config.yaml
n_head: 6
head_dim: 32
d_mlp: 768
activation: "tanh_gelu"
norm_place: "pre"
positions: "learned"
qk_norm: false
bias: "all"
init: "normal"
init_std_up: 0.0428
weight_decay: 0.053
batch_tokens: 65536
steps: 3843
Each number is 128 + 32 x the weight over its row's rms, rounded and kept within 0 to 255. Layers, rows and columns count from 0. The size above them is the row's rms in percent of the matrix's.

# layer 6 attention query, 192x192, rms 0.137, rows 65-101, columns 96-143
size [104 104 105 102  99 107 106 110 105 109 103 107 109 104 107 105 111 104 104 111 108 106 109 105 101 104 100 102 105 106 104 123 105  87  95  99  98]
[[103 161 163 127 135 117  99 174 168 105 163  86 128 148  30 130 171  75 133 207 141 146 129 117 157 110 137 122 117 149 142 113 112 145 127  73 115 143  45  96 172 148 195 131 156 140 163  98]
 [149  88 123 151 138 143 160  96 188 174 114 161 168 165 128 157  83 102  98 117 145 123 123 103 155  69 140  93 104 116 129 132 141 223 146 156 167  61 100 147  70 167 100 161 159 186 164 134]
 [119 134 141  92 152 185  86 103  91 148 162  72 134 137 104 141  98 127 135 114 102 110 119 209 169  91 115 141  97 160  98 127 128 181 147 132 166 153 115  79  87 175  77 158 172 122 119 141]
 [ 74 153 138 139 133 141 141 118 104 105 118 138  89 108 190 154 100  49 103 139 143 164 197  62 168 100 162 117 123 123 182 125 133 144 111 153 117 139 164 118  99 104 181 121 125  87 171  86]
 [142 133  75 137 162 150 117  59 138 102 109 157  77  74 129 116 170 108 149 147 139 117 159 153 118  64 112  94 127 117 140 121 109  96 146 171 116 102 114  85  97 150 146 115  93  71 135  92]
 [106 108 135 161  94 159 118  82 129 166 114  93  71 139 148 100  99 164 134 148 156 151 143 118 146 108  81 130 121  84 169 162 195  58 176  58 122 121 133 142 109 104 162 108  79 152 162 126]
 [169 141 142  69  80 156 144  91  85 118 120 115 146  93 143 177 162 134 100 134 126 154 162 132 102 123 188 100 133 167 118  88 139 151 139  88 172  68  80 112 166 142 148 128  93 170  98 184]
 [ 51  98 156 133 124 117 151 143 193 140 167  69 150 175  97 149  84 158 164 137 173 151 153 101 145 143 125 136  75 119 120 143 168 121 117 153 105 133 112 136 141 118 149  72 131 139 118 107]
 [165 159 133 136 142 175  96 129 160  83 117  98 148 137 136 116 129 138 100  63 121 158 140 101  84 129 131  82  63 156 192 155 130 120 155  83 168 188 148  61  96 162 154 112 142 136 171 151]
 [179 114 142 104 147  79 134  93 177 125 127  66 160 109 135 112 158  86  84 138 104 110 138 103 166  88 121 145 132 126 140 116 108  41 128 151 167 129 157 120 174 107 153  94 105 164 116 127]
 [161 150 131 184  99 116  55 129 118 105  93 161 135 123 141 150 109 107 122  90 106 153  70 127 138 152  75 145 153 120 164 141 161 151 138 120 116  65 102 125  99 138 131 104 150 106 113  82]
 [159 140 181 109 132  62 126 169 187 103 152 134 140 122  84 140  74 212 108 124 120  84 117 147 132 129 122 124 155  92 131 110 146 143 123 107 141  65 195 152 121 149 162 160 132  83 130 156]
 [193 184 132 151  82 114  69 157 132 125 139 167 112  99 117 143 118  92  74 143 143 104 144 115  38 124 129  95  97 114  84 164  65  96 146 119 125 197 150  93 139 146  76 179 125 128 122 134]
 [155  82 122  85 108  87 162  98 157  96 162 160 152 176 144 173 135 160 100 155 158 184 117 178 136  87 185 170 128 109 128 121  63 109 143 176 114 153 160 110  68 141  87 150 117 129 152 136]
 [145 172 163 154 134 163 126 130  74 114  68 141 140 184  46 164 102 124 131 167 148 180  98 110 136 128 129 121 116 157 181 135 100 140 186 144 149 163 189 151 186 117  98 115 137 121  98 140]
 [125 157 111 113 148 170 124  97 126 186 152  68 124 150 146 113 139 185 159 205 145 164 113  91 140 103 109 119 123 164 142  91 112  86 131 137 128 172  38 151  79 148 149 145 146 181 148 109]
 [ 79 142 141 159 198 167 133 144 110 131 136 100 186 106 210 172  89 150 147 125 145  97 116 107 111  68 134 102 143 106 173 103 117 135 221 144 116 106  92 198 106 116 162 123 118  66 127  90]
 [106 125  99 121 143 148 142  88 107  90 100 128 157  72  90  90 113 171 106 145 152 129 123 174  72  53 124 184 142 116 143 153 185  29 159 108 144 156 157  66 139 124 104 150 118 112  78 128]
 [114 148  92  20 154 112 177 102 125 115 138 113 137 168 118 127 131 138 112 119 142 131 164 141 107 133 101 141 139 180 110  74 148  86 139 237 135 114 115 115 169  98 104 116 137  84 121 178]
 [ 78 109  90 118 153 151 131  94 160  81  63 125 122 182 149 120 149  83 162 129 125  46 117 127  75  83  78 142  73 166 162 104 170 121  87 103 175 133 140  79  84 130 119 142 180 138  93 102]
 [ 66  91 142 113 162 136 110 138 104 139 143  99 172 120 137 126 103  63 151 126 121 147 179 175 111 147 159 121 118  87 122  71 110 112  74 175 109 103 208 171 124  90 187 149 128 130  95 149]
 [138  70 110 149 151 109 157 147  98  96 133  94 137  81  74 128 116 131 127  97 142  78  73 172 151 151 123 159  92 134 141 121 111  93 114 126 116 175 132 158 117 147 130  82 104 140 102 106]
 [134 101 174 113 108 135 116 178 156 133 142 152 104 146 147  89 104 128  80 110 113 110 148 134 130 135 157 161 104 109 140 159 148 130 132 150 125 108 124 120 122 144 178  70 127 117 123 170]
 [118 167  94 130 168 132  81 192 113 143 175 147 127 113 123 108 108 151 109 121 150 115 136 167 103 146 139 132 161 201 135  96 150  70 115 115 176 100 173  47  38 150 135 141 179 167 119 155]
 [176 170 152 149 148 123 135  78  89 100 145 142  85 106 160 139 139  51 140 139 133 116 121  82 119 100 126 118 173 152  52 140 213  99 125  48 106 147  65 158 166  62  70 119 141 125  89 151]
 [166 102  90 107 126 113 111  97 183 100 156 121 136 122 114 107 117 128  94 138 173 141 107  96  69 138 181 112 101 149  80 161 186 125 120 138 115 120 127 105 130 109  90  92 110 113 121  83]
 [131 159 101 108 106 186  82 148 132 133  85 166 130  68 134 109 141 135 131 143 151 138 155 104 102 198 159  93 109 139 156 151 164 140  99 140 153 170 189 163 138  93 109 163 109 169 122 156]
 [154 112 110 114  66 109  29  86 134 133 162  99  84  99 102 159 157 111 108  98 133 137 113 186 106  78 131  48 114 165 184  98  95 103 100 167  84 139 124 144 194 127 130 141 169  79 111 127]
 [165 203 148 133  96 126 105 158 162 181 215 116 159 104  73 129 171  84  94 127 128 156 114 102 143 140 144 107 152 106 143 109  53 135 163 128 170 147 159 134  77 130 124  93 128 126 136 128]
 [128 138 125 153 163 121 162 158 117 104 122 111 109  98  80  72 180 136 111 130 124 182 115 106  84  91 144 152 130  97 117 110 144 208 131 162  78 134 114 147 221  80 118 117 174 189 157  52]
 [109 102  84 116 175 189  86 179  90 106 164 138 145 145 158 129 136 157 144 189 126  95  82 149 134  77 175 115  60  97 181 125 130 113 111 127  81  99 120 104  77  89  58  96  98 122 108 146]
 [ 97 172  80 136  77 139  90  95 152 116 168 109  91 144 112 155 173 139 135 105 145 139 138 153 148  87  88 125 128 197 173 110 133 177 136 164 141 151 125  99 116 121 120 140 115 106 127 134]
 [103 140 135 151 135 127 173  94 114 124 117 145 127 190 112 102 105 192 112 114 104 191 123 225 141  58 141 128 115 138 146 149 177 171 138 171  73 132 154  97 118 144 113 149  95 140 117  63]
 [105 115 167 143 145 164 188 163 142 109 169  68 125 152 123 167 129 129 159 160 117 157 145 186 156  73 170 165 161 161  89 142 144 128  90 149 123 124 105 111 178  76 121 129 132 170 120 143]
 [149 126 168 101 139 135 231 144 106 171  85 117 111 120 125  98 118  76 166 108 126 172 116 104  93  84  98 164 109 139 145 166 113 157 153 124 137 132 166 168  72 140  71 186 115  93 119  91]
 [115 159 192 155  80 120 169 114 123 149 163 114 155 125 138  89  97 133 116 117 121 161 116 122 109  94 147 137 101 182 169 149  80 108 171 107 131 128 174  82 127  98 148 128 106  91  91 133]
 [106 146 118  63  72  97  90 161 154 174  89 115 113  67  93 147 118 127 161 155 121  82 107  93  99 116  94 141 144 102 168 179 156 140 129  79 131 109 121 127  81 113 134 143 206 150  91 143]]
# layer 6 attention key, 192x192, rms 0.141, rows 65-101, columns 96-143
size [109 110 117 113 105 110 112 115 104 112 109 111 113 112 110 106 113 106 110 116 108 107 112 108 114 107 108 111 107 103 104  97  93  90  90  96  92]
[[ 83 137 136 176 155 132 140 105 132  74 121 135  74 130 104 167 183 127 168  92 159 188 135 117 178 114 123 176  79 100 176 147 143 178  79 117 123 140 136 116 100 161 155 140 162 135 159 170]
 [137 111 124 163 157 195 131 100 171 121 116 133 154 155  69 150 145 172  74 180 149 124 138  94 174  97  69 133 120 148 117  69 163 141 139 132 150  77  98 163 153 104 142 117 161 150 109 134]
 [ 61 129 154  92 113 133 157 126  79  97 140 114 115  98 106 161 127 128 174 171 104 125 144 155 165 103 145 101 174 115 106  94 159 157 149  85 134 138 119 115  88  98 106 133 124 156 153 212]
 [ 59 122  89 157 183 113 178 105  86 140 121 110  93 157 153 140 140 164  90 111 161 189 146 152 158 154 105 139 167 135 102 109 132 132 154 126 156 122 124 140  85  97 155 161 129 109 190  96]
 [118 202 135 166 145 115 110 131 148  97 128 107  98  89 159 124 149 103 175 142 157 127 138  72 140  73 159 120 163 136  75 131 125 101 138 169 115 208 139  66 170  90 117 158  96 109 146 124]
 [116 126 140 136 101 178 147  94 137 164 112 117 114 151 181  81 128 135 149  91 147 141  87 134 103 124 154 107  90  82 139 157 179 130 138  62 144 109 124 162 133 162  60 174 100 116 222 127]
 [186 102 125  95 153 153 146 156 100  52 179 150 104 109 170 103 117 109 130 111  39 179 125 157  72 163 157 130 201 111 148 133 133  87 151 155 136 106 130 139 138 151 150 110 131 130  93 104]
 [135  70  96 160  64 180 156 114 178 128 139 156 143 172 116 153 136 149 184 127 120 120 161 164 133 153  92 119 100  88 107 112 140 134 150 152  92 129 107 111  97 115 120 111 101  73 120  56]
 [158 109  53 132 156 169 187 191 136 112 103 124 124 109 132 153 152 126 112 119  60 191 147 135 121 124 141 104  90 143 118 113  87 106 144 103 174 131 154  82 144 163 119 126 145 131 206 116]
 [ 76 127 113 179 103 142 175 116 177 164  57 155  91 116 106 143 184 141 200 107 166 168 112 137 123 150 173 165 142  82 135  73  94  97 211 122 146 125  98 102 171 138 139  50 102  87  10 135]
 [168 169 117 158  90 176 105 145  71 138 122  74 149  79 102 118  69 100  94 114 164 119  70 151 161 159  97 115 188  95 130 122 136 125  91 149 197 139 123 133 108 136 132 112 118 161 104 132]
 [161 133 157  69 122 151 100 136 164  83 143 146 133  77 175  96  44 146 123 119 145 162 130  93 132 126 113 117 122 112  90  95 137 148 122  90 128 141 163  58  98 154 178 130  97 132  61 108]
 [170 160 130 113 103  93 115 110 125 138 119 150 133  70  87  79 127  85  32 136 144 142 115  70  90 150 133 130  95 138  85 156 140 145 203 163  98 117  99 184 119 138 119 156 161 140  61 164]
 [159 131 135 141  96  76 122 131 129 111 134 112 144 153 116 166 129  89  75 114 150 217  86 184 123  50 116 133 108 118 115 137 143  91 121 178  69 121 138 140 112 166 120 134  84  70 179 133]
 [184  71  87 121 108 158  66 118 102 143 125  88 139 165 142 155 100  75 185 139 172 170 139 115 129 137 113 147 105 139 206 122 149 127 120 105 114  95 153 132 174 113 116 146 147 135 116  66]
 [ 72  86  79  83 150 150 154 111  72 103 164 102 126 141 186 134 145 126 173 224  97 210  83 107 108 133 139  95 149 104 145 208 164  93 139 192 138 147  85 106 111 124 110 152 129 134 146 126]
 [173 133 129 179 145 120  87 109 130 134 137 102 117 102 187 157  89 150 124 158 104  98 113 134  92  94 183 132 140 163 111 112 180 141 177 104 157 105 199 129 106  44 100  99 150 101  84  81]
 [204 141  47 177  76  89 120 102 122 118 181 144 179 108  88 155  86  95 139 183 142 112 119 107  89  81 109 163 136 126 102 160 187 145 161  79 131 154 165  92  81  93  92 163 112 170 106 179]
 [108 138 136  94 205 195 119  91 129 154 132 110 101 154 160 119 149 131  91  96  69 138 141 148 164 130 147 125 162 158 104 116 136 151 165 166 144 144 190 113 110 108  68 109  91  81 133 179]
 [122 129 122 119 152 114  91 145 103 114  91  88 120 136 132 139 148  69 214 157 141 102 127 183 110 102 114 147 148 121  72 127 120  85 105 116 170 142 165 139 159 185 115 140 163 147  84 126]
 [ 94  81 177 155 140 110 143  58 122 164  88 103 162 139 166  43 117  67 167 113 177  90 141 114 129 139 167 162 149 146 144 129  83 102  98 142 152 166 171  96 123 129 111 142 173 107 128 142]
 [135  76 190 171 111 129 129 160 227  87 115  88 122  83 129 142 120  74 149 156 128 137 126 150 154  92 105 134 163 184 140 129 117  86 141 142  79 148 152  72  53  91 119 131 116 138 119 196]
 [151 108 151 110  84 135  79 116 182 109 167 156 115 210 147 170 111 116 115  91 177  79 141 113 134 162 197 130 187 102 116 173 125 149 139 154  85 137 165  86 119 109  90 106  55 158 119 128]
 [ 70 103  98 121 126 105 112 120 140 110 157 150 153 111  88 138 107 135 142 152 156  93 155 164  97 165  93 121 185  98 107 108 181 176 176  95 119 125 118  94 135 160 140 202  99 124 178 109]
 [161 152 141  91 184 146  85  90  95  93 164 151  95 129 131 137 141 119 106 139 182 130 129 155  97 116 140 153 116  95 145 157 160 152 124  88 146 129  83 114 186  87 108 124 111 102  56 184]
 [142  76  75  92 116 164 106 117 167 107 106 147  76 107 102 125 115 152  91 112 121 145  81  74 110 141 163 164 113 132 163 120 140 138 111 186 127  79 125 131  62 119  77  94 114 108 164 180]
 [121 185  46 121  32 127  71 151 141 130 148 189 194  82 149 106 170  82 119 162 148  81 156 112 112 157 164 161 139 164 142 139 156 120 109 164 154  71 127 123  94 107  92 129 142 141 133 130]
 [125 114 112 148 142 109  42  68 104 108 130 169  98 133 121 113 154 119 101 131 125 145  78 123 132 106 125 121 123 149 155  94  58  55 132 119 106 155 155 154 182 110 123 110 149  68  83 139]
 [118 109 101 108 173 114 112 161 188 148 159 156 109  81 172 115 163  98  91 146  85 135 184 144 126 162 176 132 143  89 111 121 105 119 128 108 124 125 112 103  73 110 150 134 178 139 130  48]
 [171  86 149 120 100 146 130 135 141 120 164  76 100 106 107  94 160 152 136 146 111 101 131  84 138 144 188 189 151 126 145 114 109 124 145 158 118 170 173 194 140 114 176 139 193 113 118  89]
 [113  82 105 131 125 147  79 172  59 147 186 149 149 153  95 125 192 155 136 159 140  99 124  66 158  75 185 176 129  41  80  79  86 171  99 147 134 128 136  84 131 118 143 152 128 124 159 152]
 [110  76 134 137 134 152  77 166 106 155 108 142 122 144 107 155 123  62 108 123  85 148 139 143 144 201 141  31 165 153  90 115 168 145 136 142 161  69 127  94 140 126  37 141 131 162  94 200]
 [140 104 124  99 140 138  88  83 100 131 161 194 153 185  83 110  79 111  49 128 176 154 112 159 132 119  86 148  86  97 106 137 132 146 175 150  78 145 108  82 137 159 124  59 125 136 121  57]
 [120 132 103 153 110 101 191 126 112 159  12 122  72 135 130 113 117 139 115  80 114 125 117  99  94  79 170  95 168 146 142  90 181 149 117  97  85 133  91 119 159 121 147 133 156  65 108 156]
 [134 129 186 122 143  83 175 156 118 180 124 144 124 177  86 163 164  87  89  99 154  83  93 118 156 111 144 149 158 137 185 126 149 116 128 210 144 138 111 140  79 173 105 171 130 186 154  80]
 [167 112 139 154 118 105 119 130  98 153 152 130  79 143 132 157 153  70 146 126 150 152  76 129 103 130 136 122 162 117 108 105  91 169 152 132 107  63 191 102 140 105 109 132 131  93 117 120]
 [ 97 134 170  81 146 119 114 150 132 137 234 113 132 113  92 132 104 126 153 163 166 150 116 128  99  82  96 117  80 109 130 144 106 125 104 117  98 102 106  94 119 120 130 127 156 200  70 157]]
# layer 6 attention value, 192x192, rms 0.158, rows 64-95, columns 96-143
size [109 113 117 114 122 113 118 115 113 118 117 113 124 111 112 114 118 112 114 117 114 109 116 116 120 108 119 119 119 117 111 116]
[[143 135 147  72 131 100 157  90 159  53 205  93  91  78 152 132 110 136 142 183  98 118 120  57 145 153  94 194  73 164 103 128 110  86 151  77 125  79  94 133 119 131 154 117 124 136 117  69]
 [158 158  92 135 133  75 104 126 135 168 128  63  83 126 136 160 137 155 107 132 105  88 188 194 147 180 101  92 130 147 129 168 113 172 121 143 173 162 172 103 122 128  83 177 106 130 152 123]
 [ 67 126 171 153  99  91 108 180 137 176 147 126 152 135 118  95 110 113  77 172 140 143 123 162 117 144 132 154 120 111 124  89 132 121 200  66 158 163 102  84  73 134 135 159 182 123 123 130]
 [ 40 121 106 164 167  93 185  75 137 104 135 127 133 129 125 123  95 111 160 105 103 124 150 115 137 132 146 112 134 200 156 150 104  99 157 150  92  95 123 124  96 145 124 148  98 109  61 137]
 [112 101 136  97 121 134 140 140 119 196 137  83 117 114 138 145 165 110 144 121 197 124 104 155 158 124 114 139  88 188 177 101 124 130 190 134 123 159 115 111 168 100 183  78 135 128 154  99]
 [106 127  99  58 149 158 151 111 139 128 152 171 118 169 151  83 138 120 115 143 182 104  72 121 104 151 183  75  94 209 119 144  88 140 142  85 120 104 126 187 110 119 140 133 151 122 140 171]
 [169 149 126 131 123 139 157  29 147 168 119 194  60  98 186 186 181 187 141 130 118 139 120 136  79 117 136 145 180 106 120 184 106 164  88 175 111 107  72 101 108 133 125 210 125 113 171  88]
 [131  90  97 111 138 133 107 118  84 105 145  70 118 170 214 103 136 156 134 118 128 178 149 110 127 137 171 167 143 143 111 188 117 124  89 107  96 174 137  76 124 148 165 130 160 160 139 128]
 [162 115 147 102 149 114 168  95 103 155 116  67 116 137 128 150  76 162 126 195 120 156 102 188 120 164  83 175  91 126 142 112 173 146  84 136 164  85 105 144 113 129 184 123 155 117 117 144]
 [160  98 100 144 123 155 148 142 168 111 172  89 109 146  31 145 137 122  95  79 119 122 129 129 115  38 164 110 154 163 137 120 109 157 140 101 141  94  76 119  67 153 185 137 149 137 144  57]
 [126 108  98 196 141 118 152 113 155 129 109  97 150 168 122 170 138  58  70 112 139 100 175 174 146 118 120 149 105  85 169 183 121 103 161 125 156  92 188 149 137 181  94 162 100 129 119 108]
 [ 83 115 172 114 170 177 127  70 108 140 150 186 164  44 111 159  95 111 124 151  98 141 115 119  76 151 153 111 124 139 169 186  83 136  69 191 117  99 106 117 124 150 110 162 150 205 178 149]
 [ 90  69 114 128 137  71 103 109 119 143  77 195 132 168  97 142  74 162 147 132 152 117 185  96 104 140 100 131 129 193 165 113 121 144  77 157 125 139 143 113 109 132 113  90  33  60 116 116]
 [140 150 153 140 156 181 125  74  97 129 103  77 115 107 155 128 153 162 107 100 200 110  73 176 172 115 123 161 153 128 106  84 125 115 110 136 105  95 208 122 117 118 132 124 148 215  93  97]
 [163 127 123 133 157 118 155 113  81  93  55  97 110 132 171 127 182  90  85 130 160 118 159 116 133  99 119  58 113  89 146 118  72 137 152  32  99 127 116  83 134 100 104  96 151 155 140 124]
 [ 88 129 182 137 132  56  83  81 124 156  68 169  57 173 145 107 218 157  99 148  86 127  98 130 127 163 138 135 156 133 115 117 134 149  94 133 153 128 136 111 155  88 217 110 150 138 126 158]
 [126 204 136 107 160 196 153 123 146  77 147 132 100 144  98 141 127 105 167 184 148 103  80 152 117 156  97 112 141 129 112 103  67 143 110 187 156 172 109 127 104 131  91 147 133 114 100 162]
 [161 118 162 130 147 113 106 110 167 190 126 115 155  92 147 200 121 132 169  91  96 108  83  84 145 114 125  66 143 131 136 109 133 113 101 102 116 100 101 174 128 139 118 102 139 144  56  66]
 [ 89  97 146 142 119 150 119  68 126 170 137 123 117 159 168  73 192 112  82  73 101 125 134 139 127  80 116  78 106 113 174 117 177 120 157 152  95 128 120 133 124  58 154 119 126  97 135 165]
 [135 155 111 151  86 115 125 116 153 176  95 119 147 106 169 128 130 147 128 168 113 145  98 168 115 104 120 177 115 165 145  51 110 148 116 107 119 130  97 126 146 131 129 145 111 140  92 158]
 [155 144 141  82  88 145 165  87 168 130 173 101 175 204 166 165 143  68 126  86 177 122  71 102 105 145 110 156 133 139  84 180 148 127 128  74 153 164  65  73  77  58 100 103 122 159  99 132]
 [ 76 164 200 139 155 137 155  95 149 186 194 137 159 168 126 109 126  64 120 188 120 135 104  91 103 106 173 118 110 118 179  98 194 126 103 124 164 113 107  85 135 113 118 115 183  86 147 151]
 [117  95 177 109 124 130 176 200 147  89 123  79 121 116 127 164 135 155  75 149 136 168 101  71  85 117 119 146 152 154  94 163 109  90 136  97 122 143 149 114 131  61 101 106 155 151 146 115]
 [ 62 107 161 113 132 156 143 155 182 172 106  66 202 116 141 134 105 120 150 197 106 109 119 128 116  85 184 111 142 118 212 140 155 125 100 118 164 124 133 122 133 115 122 159 118 133 155 137]
 [158 130 119  76 126  92 143  69 128 214 167 101 103 129  89 157 126 123 120 144  97 128 158 115 121 111 117  88 128 119 203 130 132 164  79 158 115 166 155 103 135  57 173  95 118  68 135 165]
 [ 94 209 114 100 145  66 113 117 128 113  86 114 154 118 151 107 150 120 160 112  85 159  86  80 126 141 151 139 132 137 154  86 174 119 151 136 104  45 114 131 170 117 105 123 152 170 155  75]
 [168 139  85 103 104 114 134 121 133 103  85 133 138 113 110 155 118 149 113 153 143 100 151 107  93  52 193 158 134  85 118 131 111 116 118 197 175 141  64 148 128 130 133 140 119 188  99 206]
 [ 91  57  99  89 156  85 155 169  89 130 186 172 135 113 124 117 126 168 139 144 132 146  92 188 153 110 144 104 114  77 151  95 134  32 125 126 142 139  59  77 112 168  84 178 136 176  98 114]
 [150  60 118  52 107 172 163  99 139 173  95  92 162 150 147 200 163 112 114 125 120 123 135 115 160  86 121 111 120 135 124 116  94 124 129  97 101 129 155 110 127 148 141 125  84 118 122 188]
 [122  91 153 138  67 171 104 173  80  94  95 137 101 131 172 123 132 117  79 127 110 118 109 116 103 120  88 211 115 118 132 116 196  93  96 169 130 165  71 120 165 191 129 138 106 168 152 129]
 [139  91 177 147 139 191  89 122 130 151 143 120  92 161 118 172 133 100 152 144 130  76 126 161 132 146 120  97 157 148 157 129 118  81 129  84  78  73 175 106  81 120 155 107  73 170 121 111]
 [154 113 152 124 114  78  94 139 132 160 143 115  70 124 102 130 117  68 188 101 112 171 125 135 124 101 112 163 172 157  81 195 131 132 164 136 156 139 130 144 192 105 103  78 141 152 201 194]]
# layer 6 attention output (transposed), 192x192, rms 0.135, rows 64-95, columns 96-143
size [102 103 105 103 103 100 105 104 100 103 101 101 111  99 100 100 104  99 104 103  99  99 107  97 108  99 109 105 105 102  99 104]
[[157 129 132  91  90  97 127 149 185  62 151  85 108  88 123 149 121 108 104 109  39 135 109 120 160 141 132 199 164 126 159 124 115 128 208 111 142 155 145 121  81 121 163 169  99 153 214 111]
 [204 137  80 120 129  94 103  87  98 157  69 112  68 143  91 157 142 161 100 103  82 116 201  94 151 136 139  80  98 102 104 174 136 189 104 117 154 130 131 117 145  52  93 144 134 132 113 134]
 [ 94  97 170  50 146  65 127 138 174 151 150 132  92 198 176 169 123  82 111 173 108 145  96 124  94 106 136 129 101 104  95 161 138 109 167 170 105 192 157 110 169 105 126 139 130 112 111 127]
 [ 13 171 120 128 162  86 140  99 151  96 163 100 162  89 153 182 120 101 125 143  94 141 124 116 191  81 120 140 148 123 198 161 120 197 116  90 133  94 129 152 144 153 200 135 116 157  83 137]
 [148 153 135 134 158 184 169 107 165 184 131 147 173 118 133 120 115 109 184  86 173 109  73 104 163 139  93 117 145 172 140 131 125  75 191 136 112  97 149 133 162  74  86  87 148 135 130 122]
 [101 132 129 165 172 114 129 176 146 136 143 146 107 121 124 109 162 152 163 123 147 189  75 118 112 135 155  91 169 136 113 142 122 152  90 152 130  85 157 151  73 113 103 143 111 188 199 120]
 [105 129  85 124 135 121 190 125 138 189 125 135 124  89 114 203 126 139 177 118 121 136 189 107 113 161 112 172 135  99 115 155 131 130 108 139  81 154 120  98 108 161 108 179 176  89 187 129]
 [126  88 130  81 123 175 123 113  72 145 175  89 155 110 137  89 147 138 167  98 158 200 140 106  86 135 149 109 181 145 104 137 151 135  91 160  86  91 130 101 128 136 157 163 144  46 245 159]
 [115 161 147 114 121 131 127  53 156 125 111 113 102 133 101  95 161 152 136 115  99 153 104 177 130 142  65 130 118 104 110 119 171 157 130 123 129  73  78 162 111 101 209  53 159 146 144 104]
 [ 97 127 112  51  94 172 116 142  95 101 114 146 151 120 119 118 122 192 115 146 165 185 114 115  98  52  78 149 189 182 143 153  86 136 121  89 128 133 145 146 107 151  66 148 149 197 103  62]
 [176 131 121 151 115 136 126 148 127  94  98  74 132  97 122  88 130 132 138 142 174 138 183 190 152 114 167 144  78 148 136 153 132 127 150 119 157 127 153 145 187  78 146 205 140 151  58 125]
 [162 126 163  86 166  97 182 166 177 121  86 132 141  84 153  83 104 145 164 147 130 145 153 104 116 117 142  60 125  89 132 180 121  57 107 139 118 154 132 153 199 149 141 124 143 206 131 127]
 [119 104 115 128 145  69 174  98 142 121  87 140  92  70 105 177 132 155 158  79 138 154 121  99 162 121 137  77 191 112 190 132 141 148 104 144  84 156 134 200 135 127  99 119 112  67 149  79]
 [102 162  90 155  81 197 159 122 154  99  75 111 164 141 106 129 114  85  87  82 101 148 163 124  86 132 144  72 130 169  70 143  84  69  92 113 111  71 166  98 114 102 167 153 138 148 143  91]
 [116 126  65  95 166 165 116  95 139  97  90 103 128 147 122 153  65 107  95 102 126 135 176  82  73 106 122 165  93 139 101 155 175 184  98 135  51 114 169 158 163  89 122  87 132 137  99 142]
 [120 192  62  95 147 114  64 122 137 202 107 132 148 136 191  66  87 145 117 138  75 105 154 130 113 137 170 120 166 123 116 150 132  78 112 129 127 126 113  75 123 110 133 113 133 132  90 180]
 [177 121 157 145 123 176 141 138 189 102 143 112 151 132  59 111 116 125 118 186  97 139  86 150 118 169 149 203 183  91 121  72 118 106 102 149 129 138  80 135 113  75 134 144 170 125 139 122]
 [160 164 125 128 118 181  90 146 158 169 105 117  87 145 181 173 119 108 101  89 133 106 164 132 146  60 171 110 185 156 143  96 101 103  77 122  90  97 138 185 160 137 116 159 123 195 117 194]
 [139 118 129 110 196 162  53 103 117 137 104 128 132 123 147 137 143 132  71  85  89 105 134 106 111 106  98 127 129 171 148 157 151 150 159 106  98 127  85  96  78  99 166 131 112 121 132 103]
 [114 129 138 121  83 145  95  94 122 122 128 112 142 109 134 124 112 122 165 215 101 158 119 106 176 154  88 165 138  76  96  49 124 120 101 126  85 123  99 135  97 135 149 121 109 161 117  98]
 [140 134 110 120  84 189 100 111 175  96 201  93 137 151 193 196  86 164 106  98 149 135 159  92 106 151 109 113 140 170 114 150 100 130 126 158 141 143 117 127 155 122 159 101  72 145 101 164]
 [ 93 110 160 103 129 124 165 141 174 225 139 171 170 150 129 101  83  74 155 102 166 135  97 144 148 130 148 107 139  90 189 148 137 137 167  99 227  96 109 156 180 117 140 105  95 106 176  96]
 [168 116 138 199 116 111 103 132 130 130 121 100 104  92  98 126  79 120 115  59  75 111 144 128 119  98 106 119 154 164 146 167 115 111 145  87 103 132 127 134  68  83 120  98 194 153  76 203]
 [112 150  99 127 125 108 125 149 170 118 138 111 121 105 152 126 104 141 148 140 159 125 132 141 184  85 121  88 128 126 186 112 173 121  66 164 149 223 120 108 191 110 131 113  86 123 107 156]
 [121 158  68  72 127 107  88  88 150 186 100 147  99 110 100 176 189  90 176  56 125 125 135 136 132 163  58 117 151 151 152  88 128 158  85 119  82 147 181  85 111 114 201 128 207 165 176 169]
 [149 179 125 152 178 114  95 126 116 134 133 131 123 159 163 108 110  99 120 158 105 166 161 119 112 113 133 181  77  89 152 131 123 191  91 173 114 125  95 185 108 151 136 139 109 139 181  96]
 [140 179 116 106  77 174 109 154 123  89 113 143 129 126 132 142  83 161 136 172  90 104 126 117 118 126  98 140  99 112  81 166 144 130  90 175 135 174 149 151 174 153 123 112 123 152 141 134]
 [163 138 155  71 166 155  98 162  99 116 125 184 144  65 102 111 161 159 113 147  66 145 157 140 104 168 112 109 121 121 119 102 133 120  78 105 203  74 124 115 126  93 103  99 125 121 111  92]
 [165 100 134 102 125 128 203 103 162  93  56 123 130 158 135 147 154 150 113  56 127 187 120  88 152  83  96 119 138 163  96  68 100  63 152  90  86 118 132 124 122 150 160 146 119 127 176 157]
 [122  31 142 127  99 136 114 178 103 135  87 140 133  98 129 126 189 122  98 139  88  48  93  99 128 135 103 187  51 128 162  87 147 147 143 139  62  86  85 101 148 129 174 126 125 183  95 173]
 [115 121  80 175  81 164 112 136 142  92 189 128 128 121  45 171 148 146 155 114  97 140 115 130 156 171 114 114  99 131 126 200 102 109  97 139 154  96 152 128 115 100 136 105  62 141 154  82]
 [104 115 163 149 115 153 121 136 103 126 108 138  83 169 144 134 132  88 208 126 148  97 146 119 146 124 170 188 118 140 116 125 119 142 135 157  89  96 123 108 180  68 143 138 107 162 195 131]]